Each number is 128 + 32 x the weight over its row's rms, rounded and kept within 0 to 255. Layers, rows and columns count from 0. Numbers have three digits each. The size before them is the row's rms in percent of the matrix's.

# gate: layer 3 MLP gate, 448x160, rms 0.263, rows 171-290, columns 96-127
# up: layer 3 MLP up, 448x160, rms 0.258, rows 171-290, columns 96-127
# down: layer 3 MLP down (transposed), 448x160, rms 0.0625, rows 171-290, columns 96-127
gate171 082:119128114121177207119148153105106192139118110148113103176138141152132190069179085116103119134157
up171 090:142081162176123180081113058136144157186155158126141143132119181093101166107125154135142129097100
down171 077:132174106143164109142129136147148133082141175115122158101115126094123118139097061125141092163174
gate172 120:108083144156169106165131101149112135173153146130089131119122101159169123123103125158100118187096
up172 101:098140087110170166128085155137107123105108169076132113126086128168141086143119110119128172162131
down172 123:137100111122103112104164130147120109189108092151146145111149129153045147080149129133108154115197
gate173 114:156124124127098177114152137118127221135095073073165115160106101133104128130171121180080131176161
up173 106:147112130137092102152115103115169106128098173145115116095076082116079204139070112152167130201136
down173 097:113162061059106182159115143149105065132101124115130132126069147182145114112115132144136137132118
gate174 089:104121144179144183111113121145184146199098105130121074093194137157143152216062132128205119116150
up174 086:131091181097158192140137087137057122150155189133108094137132132098058170116175066105161138133113
down174 084:102159130115150080117089140133158130135168063121177117140087142151196138125094097098124159115119
gate175 105:083130118104149132179122104152135121143156178181099163086174121140155157132132122146168104060210
up175 103:111109202124104154150129186143176108096139111155125127114149181084094168116173124156110078121136
down175 100:059140146105173144132127109156148126090149151095158123097141120144123152129136125144099175075154
gate176 100:072171130139144146088130088134139115116097107098100098083161114113185079115152114079117152134106
up176 087:064135034147101186125113130098157089155160105113113143132078126199123079150158113157109158100125
down176 089:190068127114146026195140166123099116177113087151197139109180170100161133122066123161128154088144
gate177 101:160137166118140201139149103111157171109129152110108150139137133110152145092172120144083144152097
up177 114:116110088111090181140121156058177120123161135120146120083141110111096130123165191159120118124149
down177 115:127118112110150126155157137185162068131108139114136103145099183148172108078087108178110095175119
gate178 103:136156140140091051104155111115099182082141128120095115123154157082153106126058162162112165118145
up178 104:138089108151107128123129099180123127109120086158136125158134099098071107165180104143066127134124
down178 115:141142140096126112094171120101126136105174102089114132159089157136198123122187144219150172158130
gate179 094:143077113156125120100130116129128177069108145077145116137148083068136157133104132156196119156082
up179 095:163118101090107103168096154138194129131135150075132136174131115090113129141187119147084157147156
down179 095:156147094096114154173145169141158102065070121133164102140102081188119184134080158132136109132133
gate180 104:146163120085142099071118119130200128115138167136126117148172142118145156154173086135105119133112
up180 097:101147142063082147129174182118104078130112062136180123121145169143093165080098130074104184165112
down180 098:137069142099138155200117174154126190095094171159162071171116117208145132063155148096099083119136
gate181 115:137138150186088133147163104105128158092092160104074140092088136136107090106116149111092145156170
up181 117:125113142107093114128095166140151125125132100111129113157146152096144119095135193069082140113084
down181 112:178151148163213127100140116095169098164104072127167167172137111130122174162173078131122104138075
gate182 097:156141101104198145152164105097114137163095097143173130128088112098060157102148178154108189079125
up182 086:122118089160120187234084081140109137158056094141081127138155140122111087167138133145156101160117
down182 090:118102127154078162078112124087135153090166169128117136138063134162139129136155128146103116167081
gate183 114:089080113120084088128125134140089167095124139188088159168158103155142172123121125136114100109208
up183 098:110163109143148130143074112146085124121161167127180143172050178141111157134130139139116115128124
down183 116:138111117088092148142087123085113145110109150142148035108185170116166231138140141116140088154132
gate184 125:103068121125124165095112147126118115163126163084122164133100093169131131112158145117130125086158
up184 107:114140137111107192138173088084119091160102161126047139079141149081126180114139137113113100173160
down184 105:102132152150085150132128094119090152187110120152091059132161150173169080158119173156146126077119
gate185 121:139177141102146174117160088125163166146128184142142122104166143150170131071041101141118128190171
up185 111:120136100172144138135175122138136043132105190139187156187159181119119072134121098102137137099160
down185 114:104095100123141117176136054100101119151103091182127130139144074114155129197130086104098117142081
gate186 100:125161127118200128136138096126134110120153182103102142119198171161148122148159129132085056107103
up186 105:117084129124141073149109117092183119095165120118097131102117162132155160109134100091165115153128
down186 093:110150117129155203074161154122138127102109162078127125101048110153137080101135149164110090134157
gate187 147:148126124132126094157141150122179160147145119193177114144123146110147093124145150163113138098109
up187 112:136171098144137135111100110136104115137102090174127118163144078173168173094194095160061162197147
down187 143:136121129112087163144155110148171099128066101104185102106127157114141098101158122240121115184111
gate188 088:090131143194112208093146149098093156147053123110110145165112146078181138146099125115049175139170
up188 094:139112103094112129158136130163115124108138154172137025139033067149109134086172109228140099130110
down188 097:155116071099187105097118150073153128152168135117104190136227150064162106137163177125117121102134
gate189 094:092108117149129130125111105056114146163198148179167081149130182065135112110136120112152089134181
up189 107:083129109148121123155037112132181150102126125181077083145103105132173136115145104145126106141096
down189 098:148157142170123117118107145164107086152108092085137125131143161071129175132198130162122170100181
gate190 093:170168176095113185090178167182172137132166156092099108084134118143157131151120166110133088165117
up190 103:113109105108117180112115095134090121035095172136131141141104135128160159156092143155140097159166
down190 097:157112146124148148152125155171158086131137081180088116147131124160110155097142100141147140104096
gate191 093:149172171083118147128188166146139149158134102133097078158153062115112108103111101116131109122063
up191 108:132079090055149135132110172149163115141125129108119150109123089112120142149110116150148190117136
down191 098:149162141118063153119181106138086134089145152142118074098191119112098117123176086126106100121109
gate192 066:079141125128127141184206142058151119114088102123136086117137110164132168161118123098150131121104
up192 105:084123107082109088146172135117196133158147146109143127114153071206167106119189122120119058139091
down192 116:176102150173140142103089087122080110137118134145131122160132134091105106124058149106089183129141
gate193 104:164138118163180165165141122143154094164167122105090171099188075188145064192126078136154060079057
up193 104:157181115110148078096172136113087106159141099104106100153114165169118115139167133128093116137117
down193 096:169143067110141039089130109087094156100114108190137138141166140093116123125152124150141165123114
gate194 107:082108132143158156132182117132172119083193140112172184100170092149105146196094124123144106086106
up194 097:153141096158135115166147147122102100166124126113099137140149110168132082202163186119160088177062
down194 090:146124104116126143105134166176163135105167151124125138065123133087106141123100112090048196112121
gate195 106:113099124095147055108069128153127175093127135166165079139158098111220110142073149173160150079170
up195 115:122122096083137088094118125180115155123162153119138064113071069117113119131106065134122101095127
down195 125:132102108201091117188144199077117101122140130151131162151167119100134128185167130120152129137129
gate196 087:123128100119139137095091115121126157120135091211120169091161169208216138139133087132130122093091
up196 097:161125110100137177144132126079174155185102084152160096167127106128124111132124153152141082118108
down196 089:124106174084120138113184146189167086143112128144103111138103117155114174070142136122114094184170
gate197 108:161106163133124141103109121147099184094108113085105127101127132120108126107131087129118176142158
up197 087:138114105135190141137136093150127121133170095114165138137157070084196103102169098118105152126151
down197 107:145162155118165186139130193171127068176076161045162142149116137234074093115135120107146093204110
gate198 110:165141082137109075093142153138128160198122153131131109107126144172196153107128152122096152118115
up198 109:096119134092176108144113109170164141076160115126155137069137153124118124147101113161136110099109
down198 096:067179163154091136113158177079126164127143162123112112137089113113211126098135117126123186152139
gate199 095:156131131144086086149125147124104186113125139139218110071100106166188104149088121181082139101092
up199 103:169137140136108126140115115112120073128096088126127072142144135099146155130163082154116148118198
down199 107:097116138157091190173205143122129146087141137114150203084083181173109128160106141133133149134123
gate200 104:079174182177118116151162116157079153071152140113133107113106126157042091089062151110141175134153
up200 096:154068143154140117108083088172156156153116081150129110154099124129096138151175183115131172108181
down200 092:141115156168086080140126135161145127104138141125155092135089166062086125046096176147102191128161
gate201 105:123142150192116131123146099196151116125128140105140117104135110172102100139141135153159145165123
up201 107:103182128113137116118129121088161146137078167112122173118100147177156152107147124161186120105104
down201 107:101093213130118151131126106099079154134135102136101096155095078160110113176230149099118093165118
gate202 079:197129098140142110155106123130125098158082123115123102120186142157103131147103121158148074096142
up202 094:188140158138131134110131173066140170118143107086097156154101113080137111166148185173100151109223
down202 090:177149102189107094152076086132171166158143104141143138106149129143122134100057150133094070118158
gate203 102:135141125078146179100051175152126146146190103179110112149096135193117108165109115173124132097199
up203 099:147128155137126118119102184113135113128105169117150162173171109157150149074109129112110170153120
down203 106:145143126113108161122126104082125193111127141126106051157118111097132112122111139103086100128135
gate204 094:130157119156071107147202096103164153043116158187087118086141166136149100120089152124095118102175
up204 097:115134071107159165184161125131165193134128127131101116102083130124062117065127079141140159149114
down204 096:135111124152084063146157117132157088124093162143177137102168078117162132102159087134097166119125
gate205 094:128115137122115114151119150057141101174156105074147161104129116139131157091104157179103163171121
up205 106:131125123116130142172136111107140169118102170134079105145139173130108139214159109100079168107154
down205 114:096135131114159059112111127107093118138093106124102137106088119176124138113070088124089131183111
gate206 100:112128091080126178145168151120146117089160058146172075179056136144147098112135110150122105031093
up206 116:104123081171115103124106166132100156165116183060139157125129104074098213160109137126156085094158
down206 097:093118132103150150131142094167142161116116140170158134140071155149114080168166113151205183145060
gate207 099:137128140147114112079138124151161155159140109068119124113166143129129141153113094092100141094061
up207 087:122123086139142122106119109082162094130137092144134098211143150108108097114138140143106086225203
down207 092:072083139136159187146079136140077112120165151120108129144111152190106144139107101134127124159163
gate208 093:107118135095100139156125128159111143120146169140125099119160133116143095168197081166078072113079
up208 094:150160102148088085137088150188105140196135136153167191087156068124131103133109144119162141145125
down208 098:145144112117139064164130095129133137115110128096131139093131107181088141119105180162096134090115
gate209 119:126144084115143158099117098120111099148132187214087116118045152115168105119093155077107169151198
up209 113:129136112086114178136137101100166154113098115140145158124121188143200064154120130112093180127126
down209 107:084138133126137101123067096131138168051143141175129139108146132045098174119214104130114133133160
gate210 105:176136090134092103123123105069163160133116129073078080082148071124106059142123115147144150157133
up210 094:186083138073117122157157146084099125133127103141151118158106118124173164127139161136181174151119
down210 096:132141195068154127167106113130121172106130139151138158136098118120101177133168115151138098094144
gate211 093:109139147133142144167063071123113170135184109140093077136085154110118138124155152135096083100108
up211 088:135127137062100131130142094100117105183136112183103073100112116151153145103171087144174135106145
down211 091:100119162117120144087141187126163147012131167127161162117142129106096134159176113173151127126118
gate212 099:132175162109139173147039093171138152128116146081172098104149119077160145100105161169121123090163
up212 117:130089080125156084128173092128133104166076070108143177159145065058109120142198083155123161195129
down212 115:117126172137117139093146084137148213065103171097101119177086131175133138152135155177119036089117
gate213 133:156102111141120130118087126136118165186143129139106138101171069135070147159163132103126150147065
up213 095:125163177165119087074100158142070123115122137095148103142152112102097070132141150150110154136112
down213 112:146064112129125118094157112167114135162122136110089109078178088104173138094105167099121100087122
gate214 102:111089101125098149132184151135158049116148112144130113152135099144162143117083163193100133128126
up214 092:125159132112088172111147126072136061131089077136094146148082109101185155089124160119117183144177
down214 092:147141132105176104121134118121128188121132131164102119197102121130140071151161098124172116110107
gate215 090:145205136202125100132126116124091184138186181125095117105141155117114143138069156150115134175116
up215 115:135079108194093116117127149133143104136138100159124103083089145093135128195136097106107167123051
down215 095:180166156124062138110123117155103133108137179123083120199174134114083144064048158146126104114213
gate216 092:099106138080130121129112137119089129106129142088155164122122096144200080110150055084168122105146
up216 104:056136070143074146092117172109174132161125115118099165165105152080073139136117116122118123148190
down216 104:147133113125135177152122098129138149109148162053155070088115122145157103153088124076129145138132
gate217 085:137117138116106074147091080100150130121129138113052118134164109124093168147118150115098170097123
up217 111:192072085141120082111173076096120120122124126116175076182149152130130164130157115118108121154088
down217 098:126182160093096178136140183178142083129129125094088153131081167125131116108139141122112153106184
gate218 097:130108028152095132134146158172098164166091112109166203159108108166184170128100171088094127120117
up218 100:136106124156102103191174070154117101178156146147149092079148119104086117084087149113136123132105
down218 094:152128117136118193183170086130126119127135121092091150110158119167176143156116075126129145127149
gate219 113:128172164148137182102104123109168129101106118187133064125111117111125154137176170146167160121152
up219 097:165098110153134176112095129089086148146126093120089064161170117122085144131097174138116122144063
down219 112:121084100119106054171142131195113135184128157061131148120086093105131101122087082080075134120143
gate220 088:151135161141141137138167184176103087117137082169207143122075146117091111131126136150070138114124
up220 083:136166158168158141151080186110073102082175102145139144149108063200111147144109151139140115173138
down220 084:157153069090115182141101119091171124112128140115116151144195205085203104142150155100100101088109
gate221 094:136138106158100135118114141129158137115164136099149105171125050103106155089048141098113070190170
up221 088:120141104161097173114181141135076116139091123122161131113125121124123214104100119055134154121156
down221 094:136115160098153085160134121121116113179130133098124177091070164118112083107129118177126177133045
gate222 098:127131084109134176152129079169142078133211165083098128121125044124181116100066131116142115153134
up222 093:077167109166146106134152133068091149078158132084160165157097106108113098141172189130146154092164
down222 091:200126131134126155111102100108111152148165084112129126111106110129142161110142142107121119157119
gate223 105:140174112198099059186145170133159163110104105041089127087182125113182141157130144132086159078110
up223 104:117150185087131117084095118148138163101135166105146117157184123141083104153089154136149100159175
down223 099:133165129191101065126099105105136127144082127096088149157136126084153136170122124154121110068148
gate224 091:116138046066116110077165162078140060130170124135156110130165070112099136151118091161109161112133
up224 100:118071122123104098095142177152133156113152141126097135137152137183112124130135136105085135106109
down224 088:096120112109180157116116164136167184095181104086151165168131117090113149138109062153158118125185
gate225 094:165171172141144150161093102098142100133104143109119135128090075084109145029175129152133138067131
up225 095:064177125125093114123152136188064108172110184143062137114163193125087091110150146131143109112123
down225 088:114130094090071125104129161136119172152119151132154133122175141191139147177065153106131081169056
gate226 101:130118113148102151046141127096141142174135164099153113225148091096181065078082086148122098130132
up226 109:093110140145088115108073079177104128130178130112115181104145091184143158156104176124172137109081
down226 108:119120129116148129120139116082128123145215191091159147129126120096093156102113164165179140127128
gate227 102:232109156125092094140173119102077146100151127127144175167056161166167138150170159149099127135124
up227 099:152121097102145171129074152113130103133100170105102096169186133076124094149109140073149143089075
down227 106:161095147137183112111157184094154104087138108103154121104097190072131114086102135093127169139113
gate228 094:183159156118144118140102101124114125185136142099070043160083122145165159106132138145107110106155
up228 093:139140130086127101113060139122131166091142124064144065163076113032163095126183159160097071091153
down228 105:185128108093134144083079153141206147136102124074075127128103061110059169120162114106187078100125
gate229 101:157141153149095141173139128080072111075155184082173109173119091144085149110178106158154190149154
up229 094:093111125131164147162110079096116128143141122126103145156089137133146107041092124054159192139132
down229 096:169114117151155084114152096204125100126067135127127127160108164166114163105075150134110180057089
gate230 095:107096175088143173122150157106154095155089122208158145125145145107181119140116129090076171102133
up230 084:107099131186085110127110109158112112100178125115159111056152142166101127148121123086072174134180
down230 089:127106119171091135167157099133143123132092143121143142124179119142115098149119180107156115122127
gate231 119:147119161073112168103183090141093148127111092106104148124142136118104081089115113156065172108126
up231 121:200114146076081128105102131129128178154134109145122203100124111165102116128141177098124089210181
down231 108:116093167118121106124091092122140151119127096064157161154158138109092127119094154123149146097145
gate232 093:118077131100092127157153143132143089189140135121130138058209110183108099146091119114055128149183
up232 089:119170109080099128083155141152097092164115111171100075141201125157155117111132136073073108172199
down232 091:153122129138148083142144172140129076182154133127152079131149119133084158090080106122135139099080
gate233 088:132179124168122101111138138086136124194171099114117086097109154172129137127091111128148116111140
up233 101:140138141134143095107161193091142164121107165144109157098102149102110193136181101144112139085092
down233 099:137084118131183110107128102098198108117177105109098105083148128161097120176088122099115108160134
gate234 089:149110099181131154101118140166097119165102112075128117137126097127150122117129145125155149096164
up234 098:091129185155135131142092144160083149083118180114109218094123140128077153115160117100133093118155
down234 082:062099145114107108139076164081154124086125112127161216197155092072182121119184096113147136058191
gate235 086:129138090169140163142133198135115125115096097139100138123118128171095131060054088133103219132116
up235 091:165104181162102105133101164106097132088154106116154132141075157144096155125083153105121183122207
down235 093:179142114136151134177135189133151169146148068075090136103129120109136161106108058103083122120069
gate236 103:164170135155115126164135176115130144028185176110201147086091127105147124100179115133154155085109
up236 089:091146083077138178148099116136125130060093146173122147107126114093156146136128121101117129107078
down236 092:206153139148147114149097090129136103119124169137170130130132150082118132091116156130116199048160
gate237 088:120089100164125176082086143125156140138187111143056144104071076114167098128070153147115093112162
up237 094:104118143135129072110112132156182134168146128152093180174150039112140119164131117056154134155144
down237 090:183140133101125133111157072172086081132131110049112138124132139189133134070180125183077128076147
gate238 101:131091151121106161175121153115132127099121100158192063146102104150133093133146112162109137084067
up238 100:107076057072124205144122153121138079148167113103119176115129142151143117162214125158136111134141
down238 093:172132164116140162122111113196147124146127147137145107046132140165081160172056143106168123099175
gate239 093:120153093113109122134189162171147097112133191198126183191177131165185108157170129168093124152100
up239 086:104169092164158083177141096185136179120094197129123131073085109140169131174124130055165145094100
down239 096:132153150117161129163163154134174126097113074070135135055164089127110138114105126163061121169133
gate240 101:165088138135124216098137119095041144136138117139131142134181119088132073048173127131128115150128
up240 091:087186129173106141072114115158126177117075096137151125173120155148114050125136117095117169109147
down240 094:160068126127152102144123128152129101137133068136159144138096068090134107111072109100114194078090
gate241 103:170147121126145150162172099115096115134155082104142115076150118111198117132172090084156133103078
up241 103:112154120085106139055132173078101078161098157178152133203131091118163141076099083158136096141161
down241 101:123075080137154149138124102108196194087178094149114163066130139126155126094211170117095160181109
gate242 102:130080072149095154137102145124168137111122130108124177169150111105148091108132129146094152136104
up242 100:124135118177073165106104152134116143140081103133168045166145126082059124126080045105167123102058
down242 091:142097106104126145194150078151131098133101130080114138158103132153111148071113165115141156082126
gate243 108:138093192133085110083132154142085119164132135088134147076170099144120128123057130135122072122106
up243 117:134133132094115093097080101188112140098123177183138093160065148128092106108132089115095114127122
down243 101:106190117111120114150138143090171116160134150130112126150139121163208166102123170130103101150158
gate244 101:077103129151112184119097117107145084079136185080120158122137162145131115126138116215149104109144
up244 103:103166153082113129147137137099125124138132170124131147156128155147125099185153125058078174152121
down244 099:068146165141108190128094175118143115089110126142139127164104142161093109147162127112037144158155
gate245 093:143120132120134160118153101151140184184074103152165102098133098137156072178120062128104160099133
up245 096:106100110100094124089158147089108146144134148099114175177099105117114141099098134171116092111130
down245 094:080179120173129134140133117156139125126121125155110118093148108124136129128148112134089187114104
gate246 104:159169130180163102095146091139140130149138162101121168147160099165147117153099182097079119129124
up246 092:109130101139147069150157148103163139131202161091134121136135129091114101123151099136120063169234
down246 098:166182115130115149063113116098019074111135074181171133108126137114122117141082139115161163105117
gate247 081:138146114071094148181176134135135083133174105118042095115133106106147140110068124116124151096107
up247 104:178128116119134105152147150157117123115110090123100146160097159103163152074081114148182128152133
down247 093:076152100111125122165100056105134138105144131138124110125120117143100112113126140166068115140134
gate248 088:131144169126083137126121102133135119122118172083113074139182104151119139116192144145050120134139
up248 087:162139169119103181067145151153081135148109150095153084106106120145126129195156210151103100144115
down248 084:165164117094138146120150150124183134099107134050073115044184082153168104129099192115130087102137
gate249 103:161088205071153102067131112128078174125152144085101118109153148111099201144188146159190187141130
up249 117:125140151126145182116121133191095098115109127134133124104136155129105110155176112145184110141123
down249 126:111117142131174152129114129155171133145107122118117118127120139111133184104182161138113187130109
gate250 092:155090088098126104081074143155116083132117124128094152124154156131119161118124091183102104136104
up250 103:093137159134084156104180155208096118129122116116146099088156109080104166153118036110115132152120
down250 096:082097063126174058150075085087115113143175100155106151091130220093100110130123160098154119124128
gate251 092:095111071103184132118102119116152113072147177188143119139157137158128107173119160164082141081186
up251 103:105107175139123138115115147129075132131111123098133158133071139159120106105096117147132181248115
down251 091:119136120118130152089148121090149156099120121166082155150121090160138125138104169134068022131099
gate252 115:115125154133220159111089158105149132083088108101120106099086162104124165140151121108093100188102
up252 090:189145127097066152172132108103135091164105133122148133160117141098087134123147184167161129105166
down252 112:076096116139161103070110124141039157121092146130126152141134047084105198133167126085080120149158
gate253 092:035156139076143118135117133138109093110161109129124094153074106135161198145123131089126162127105
up253 087:121065104106097116150121108124225113156127135100090150119110155111159140143093113153123129150134
down253 101:094107160138149152138150096155193178123121151124117182121098127116104126106115115133094093168090
gate254 091:185174111137153084148163082196073156060170144103177121152105147101190124143122119160122175068072
up254 095:135089091105122173213156140080139103138116151179153133121154154108166134163125110065135101169165
down254 090:153146118079208110128179174079099124126082160114094158137103141136150088108089042122175128188136
gate255 096:165151103127162134111111147140144127138084164128133131137132186106206206095074130106062179158140
up255 096:181139154134119066104192129174059088184140095080167085164097140120095102089117119156053169185092
down255 096:108123093052120171171104145104139158075172174213126142166156100136122124138178114124101095095127
gate256 093:132120120148135156129184183176101109127134127110172123090090141102100138147134069105125142134095
up256 096:122134157079168135158098126071151115087136142169132146176134137110108146106156109139121119171144
down256 092:102162131128130083104082124115101095161071141155132191180170132107114163110133207145105078178105
gate257 081:190141112108125086131129137194128090159097111095108091147154122121114092104137155107132164152101
up257 100:146126043134137137125147158159136150145167197114194089093103173164144059120114112099152089130138
down257 096:110154114141163157144127155110125166091163106146174104155151097210147165073198099101153141120122
gate258 105:073112099099184147145132096122153129120127114153147166115146159132157132146114157083126125070098
up258 102:140151185081142073135133094079179105107098156150141136134121098098147132075078167117120103074170
down258 094:090129127107197134100071117128178156082122162142184213129130113147077118167188114149143094158101
gate259 094:162127132118135169116156075124039192102100088109068030120157154153143122114068111110126140155160
up259 096:159150100138121084172223134102155192126109099125092153088148137166081106154135101046154154132122
down259 086:100165169086129154145098167120152101075177124154146178158133106145165088105101148118074083190145
gate260 087:134118130122105119135128177127163041085089196144124146191182058099095141110081117149128182126137
up260 098:116112124093139130089119124129170115117070173167183103110149165100169140131186145132111142143149
down260 103:109161129163133133170135133113083134069124114159166142143160107091116130084105111187097170132189
gate261 091:099060131117122136170146150067112146116136148133062155087164129147081096138140156130085116154106
up261 063:074172140111146167132133137145148173187122184146125142119166148103100064095124092112087136081149
down261 109:128152132132167129136182100052126156095112103112068108126085094105122152143132178115101139100179
gate262 101:131178124105134104100125175051139112120076156211156120190162144107097098084145144222156167111141
up262 097:162134116168099110143087100113054124143102158115143102098114217168114123147114121151134180100203
down262 097:106083137112171097053112130138094167111149108180132137146153163146105110121142101080096154141103
gate263 119:144073178092058119153146123157142202073154103143072134142155133206113082153090071096116137111092
up263 100:113165139183124122134147136071150138104138187090132088096115093144105086197168164167182116081067
down263 101:129147162085092169109118112120183117133128147124177098156112136142110098164135112145118102146125
gate264 099:132172139105101163136177121137086156092165139148123157079099065152077131111156170139117148134159
up264 104:115156118104101073106098080150156108141126191144114128123168152183173103073134098178127112132093
down264 102:143116116107187138168145152123121083116111107132136152155127160095044145202121114131155076127134
gate265 105:159117119126103131168085085094161123125117132032151095159133102051118131124227138137106102123130
up265 094:119107136089078165117164094130170160063100114158145128181128154118172056172188145124146137161127
down265 103:098114147109100113187141090177097144112104129107121136146143113132100099122132080117113074159155
gate266 098:091170081093113130133159158095141124140103087087073061156150160112162168166140114155114094100109
up266 111:090139166146137123128138136116080092149086096128145095142101130139215187156092109145134102119134
down266 101:188100123123121098041134134182128205112120207151104171153112181117101109076148157152089152143127
gate267 097:102129093119109135165144132174089160128151170185071153109100222186108119105133137077114115149128
up267 098:089133117129095106169111139113118138093184080105115095102111092102146115140137193194208113115136
down267 084:104191170120148177125148129159084131149136155129075091163095070173120174152121093127064146163115
gate268 083:124156122115104202095152115083123130139091115101124141186152118028176202148153163117190075151173
up268 097:123175140084208075119088090076133147147093088129146107168146128100137113125132123122129135074154
down268 094:146118152140039132104117117197152121100131150096145175061084137146116138122137076163115151120105
gate269 089:104140163142105157112162095137127158129141130176054147131164198141123127087087117172079151127109
up269 084:154145086180082149095103157091176151086126156140162068154154126179153135116133116119033134069111
down269 090:157093127109160114071124168113135098136155115133176067212119074110168154071121158126129093108156
gate270 095:079103111146095162101117088166117124149173163091081162130088101137162094139110158100155130100110
up270 106:118126123155143100119071128130105156096085127107163122171134098115089138143114132169127116081144
down270 093:118150113124143149170098113127112148137143129085165152063133164112107139127077135078111127153128
gate271 098:106077145129153120145120121096139149105113173135141200163081157107167186125166099167138121144171
up271 106:129118100057156164064176090139130108136139132157170156134076121119189106147088142077187059123133
down271 100:159135180139139146090126144100157128109163168081131072122199189136134101097134093140115146163097
gate272 068:163151047160106193085112076088138084116079118101146135143152114105179127101182084142126126104108
up272 094:112132135177154185158136153166205112150108187083136144096163159053097113155142105151081135086131
down272 090:154135086143112083080149090137122094130105113103200124101119115189179145116114146078154122116138
gate273 103:157103134099160055114142128120159111114136078164178094139123165132216114119081153099086064110122
up273 109:110150160116142173117135127096114141118123159130145114153123141094167176148147175087063143118151
down273 093:155116065140151054158099174064087092122097063115099142110110155133135173100118164172128142116126
gate274 115:175048167119110136139105111142150094120155109178087091107172112137144111144128091160134104149182
up274 115:130073140077057079104135108092134195132080099107154095140167163171141148132133149121083151188165
down274 115:163156153113117088117106136099220142161156088147131156063099165132126053126145169093143089103115
gate275 100:162070103075101165097133128105163110145090159069103152101115127062122139110153091161095117115107
up275 089:150064191080113152134128168127160200157162143157090145101135169126161147134120115144195112118081
down275 096:130107105131093133129157152145149070162096122084094139104124153145087134144114155055079080122081
gate276 094:150138109136118070152086120148122125121158173122143134141098112195162116122120170134087152089113
up276 108:146046109120143081107099118121118116180151113089103163150098139126123172129144124114107095132121
down276 093:114118085136088172172191112147172160104114158145154110113107137114107091116132154152099182130147
gate277 097:139176111116103116121163197099107152142122152149161170137060074098117106084154145108111123107119
up277 092:163129157107113108066120063124152124094182113116047182105151169106155108128120120094219097159170
down277 104:140070119115153162194154126154110133107156165120099127127180145143098105121146094156139108070146
gate278 095:136083176138117092105074113085155129139128159149140169072134077180137107093169148065152129101200
up278 093:156055135140201133117182087103141160112046121177114154076162103139115088190117179143161133137125
down278 091:114126148131115132158071138128147130140154168098137098126112180151105163104111130124127081172119
gate279 093:110094115141080089117133103131070144156167162069088069107178160192139136153110120115104180103123
up279 088:133106133132113184152091080093150101145131102140080162086163113165153149122149155105177076114154
down279 084:134150145108125121144085101134152185161157133211154140139129150052148064099110107121102151150099
gate280 105:150110136114149118137097121082065122131173114138133154136171109120106120180154109139124136118180
up280 092:125128099101094136155141151187141158180215120133149177075181134076145089075130117108133093119063
down280 105:167113128162104097165123176125099146169143116055025107126115110167108099074144151146107119123097
gate281 098:166100082113117139140058089115149157171165153125157150198147127127115081071205084142106156133138
up281 097:143159113146110156093099152083145105230127141130179143155146041114137196072062115157164093105104
down281 098:137085163157140106102138144132103125139127155133141115135168032129086191079096167170125080098141
gate282 098:148183116131071176104128154173198159095146106157134169100166124096175094146201096130076094166138
up282 095:140118101078170135129152102173119117105122129135151139204145147051122094179102124121148119150133
down282 106:134099162138144109136098145141054106094139083170138136128141093090148138019161124159114116054150
gate283 093:086088131115075167087126131123099192078157119102112103110132115110137171120126184086150164101070
up283 104:184109172078103104147123123113134182196124133077093129088172125160170124140101073104089172124149
down283 109:133151083139132073102097147118098151101188131152110095162149090097122152095044090078078133148071
gate284 108:075163152157129136108111109118135135136056127152150092074110098122197089146111125171118108158156
up284 097:079107134115154089156194149172140130158173098134065143146144139118133131130131084056058128156157
down284 106:117140163131157127092092148075100095076168105120205155066120116144146165091140141125198115133144
gate285 106:124151158109112142184113145068186135120093118162144118151193132094086078061180126170149174109130
up285 107:134132135149188116147094160140187152097142155088104126112079138090145177139090116131146161096119
down285 101:111085107110131085095048069166115130098133131155079118073178111129133113133120119086164153080134
gate286 109:169172100121150114105145109117118182105105150137094167096068139167176070126108175134064150127147
up286 105:112100132106125123111150100166174102125142133114118096165177099098155100154143146101140125177063
down286 107:121061132133084135183129101085078132098138129144149149147184187066184132115161149162113130163096
gate287 080:132128076145181091157074192144110098154130140156129116136089058136144160128137112139164119138151
up287 090:101154127123120134152084182152132108103093157148171095152116153082080137154144117135119159109115
down287 080:136116151141158104176133078119170155172157107072104131126123147057173100134138164148192165066125
gate288 104:113081169101129212079100092103157176085137149135131080129131124164189104137135107129078169132109
up288 094:150078097056124126134146100090144130126141137131146172165145109108156132102078083076125134222148
down288 098:122129168158143110094098096054106096135098189166138097188126090105130168144191084152148170121130
gate289 055:106136155129146099085150125075190102123127150117172112099099128132123183173139126145165110086113
up289 058:110110111090109153129170123141125162165170118183078081138120078119129144174143092114120169108128
down289 067:096117150091134094164085106173071152105103099153112120095114152112089056145071108122091155140133
gate290 103:089165136079068161101131144085113065148125137137073146088113087133071128119121149134132149142160
up290 101:127125166139161113096173135120123128153129142136127156151175110096134120082082145091127143169097
down290 089:039097107120109140127107155145137104124121141166128159184082128151152125101139120130182109158099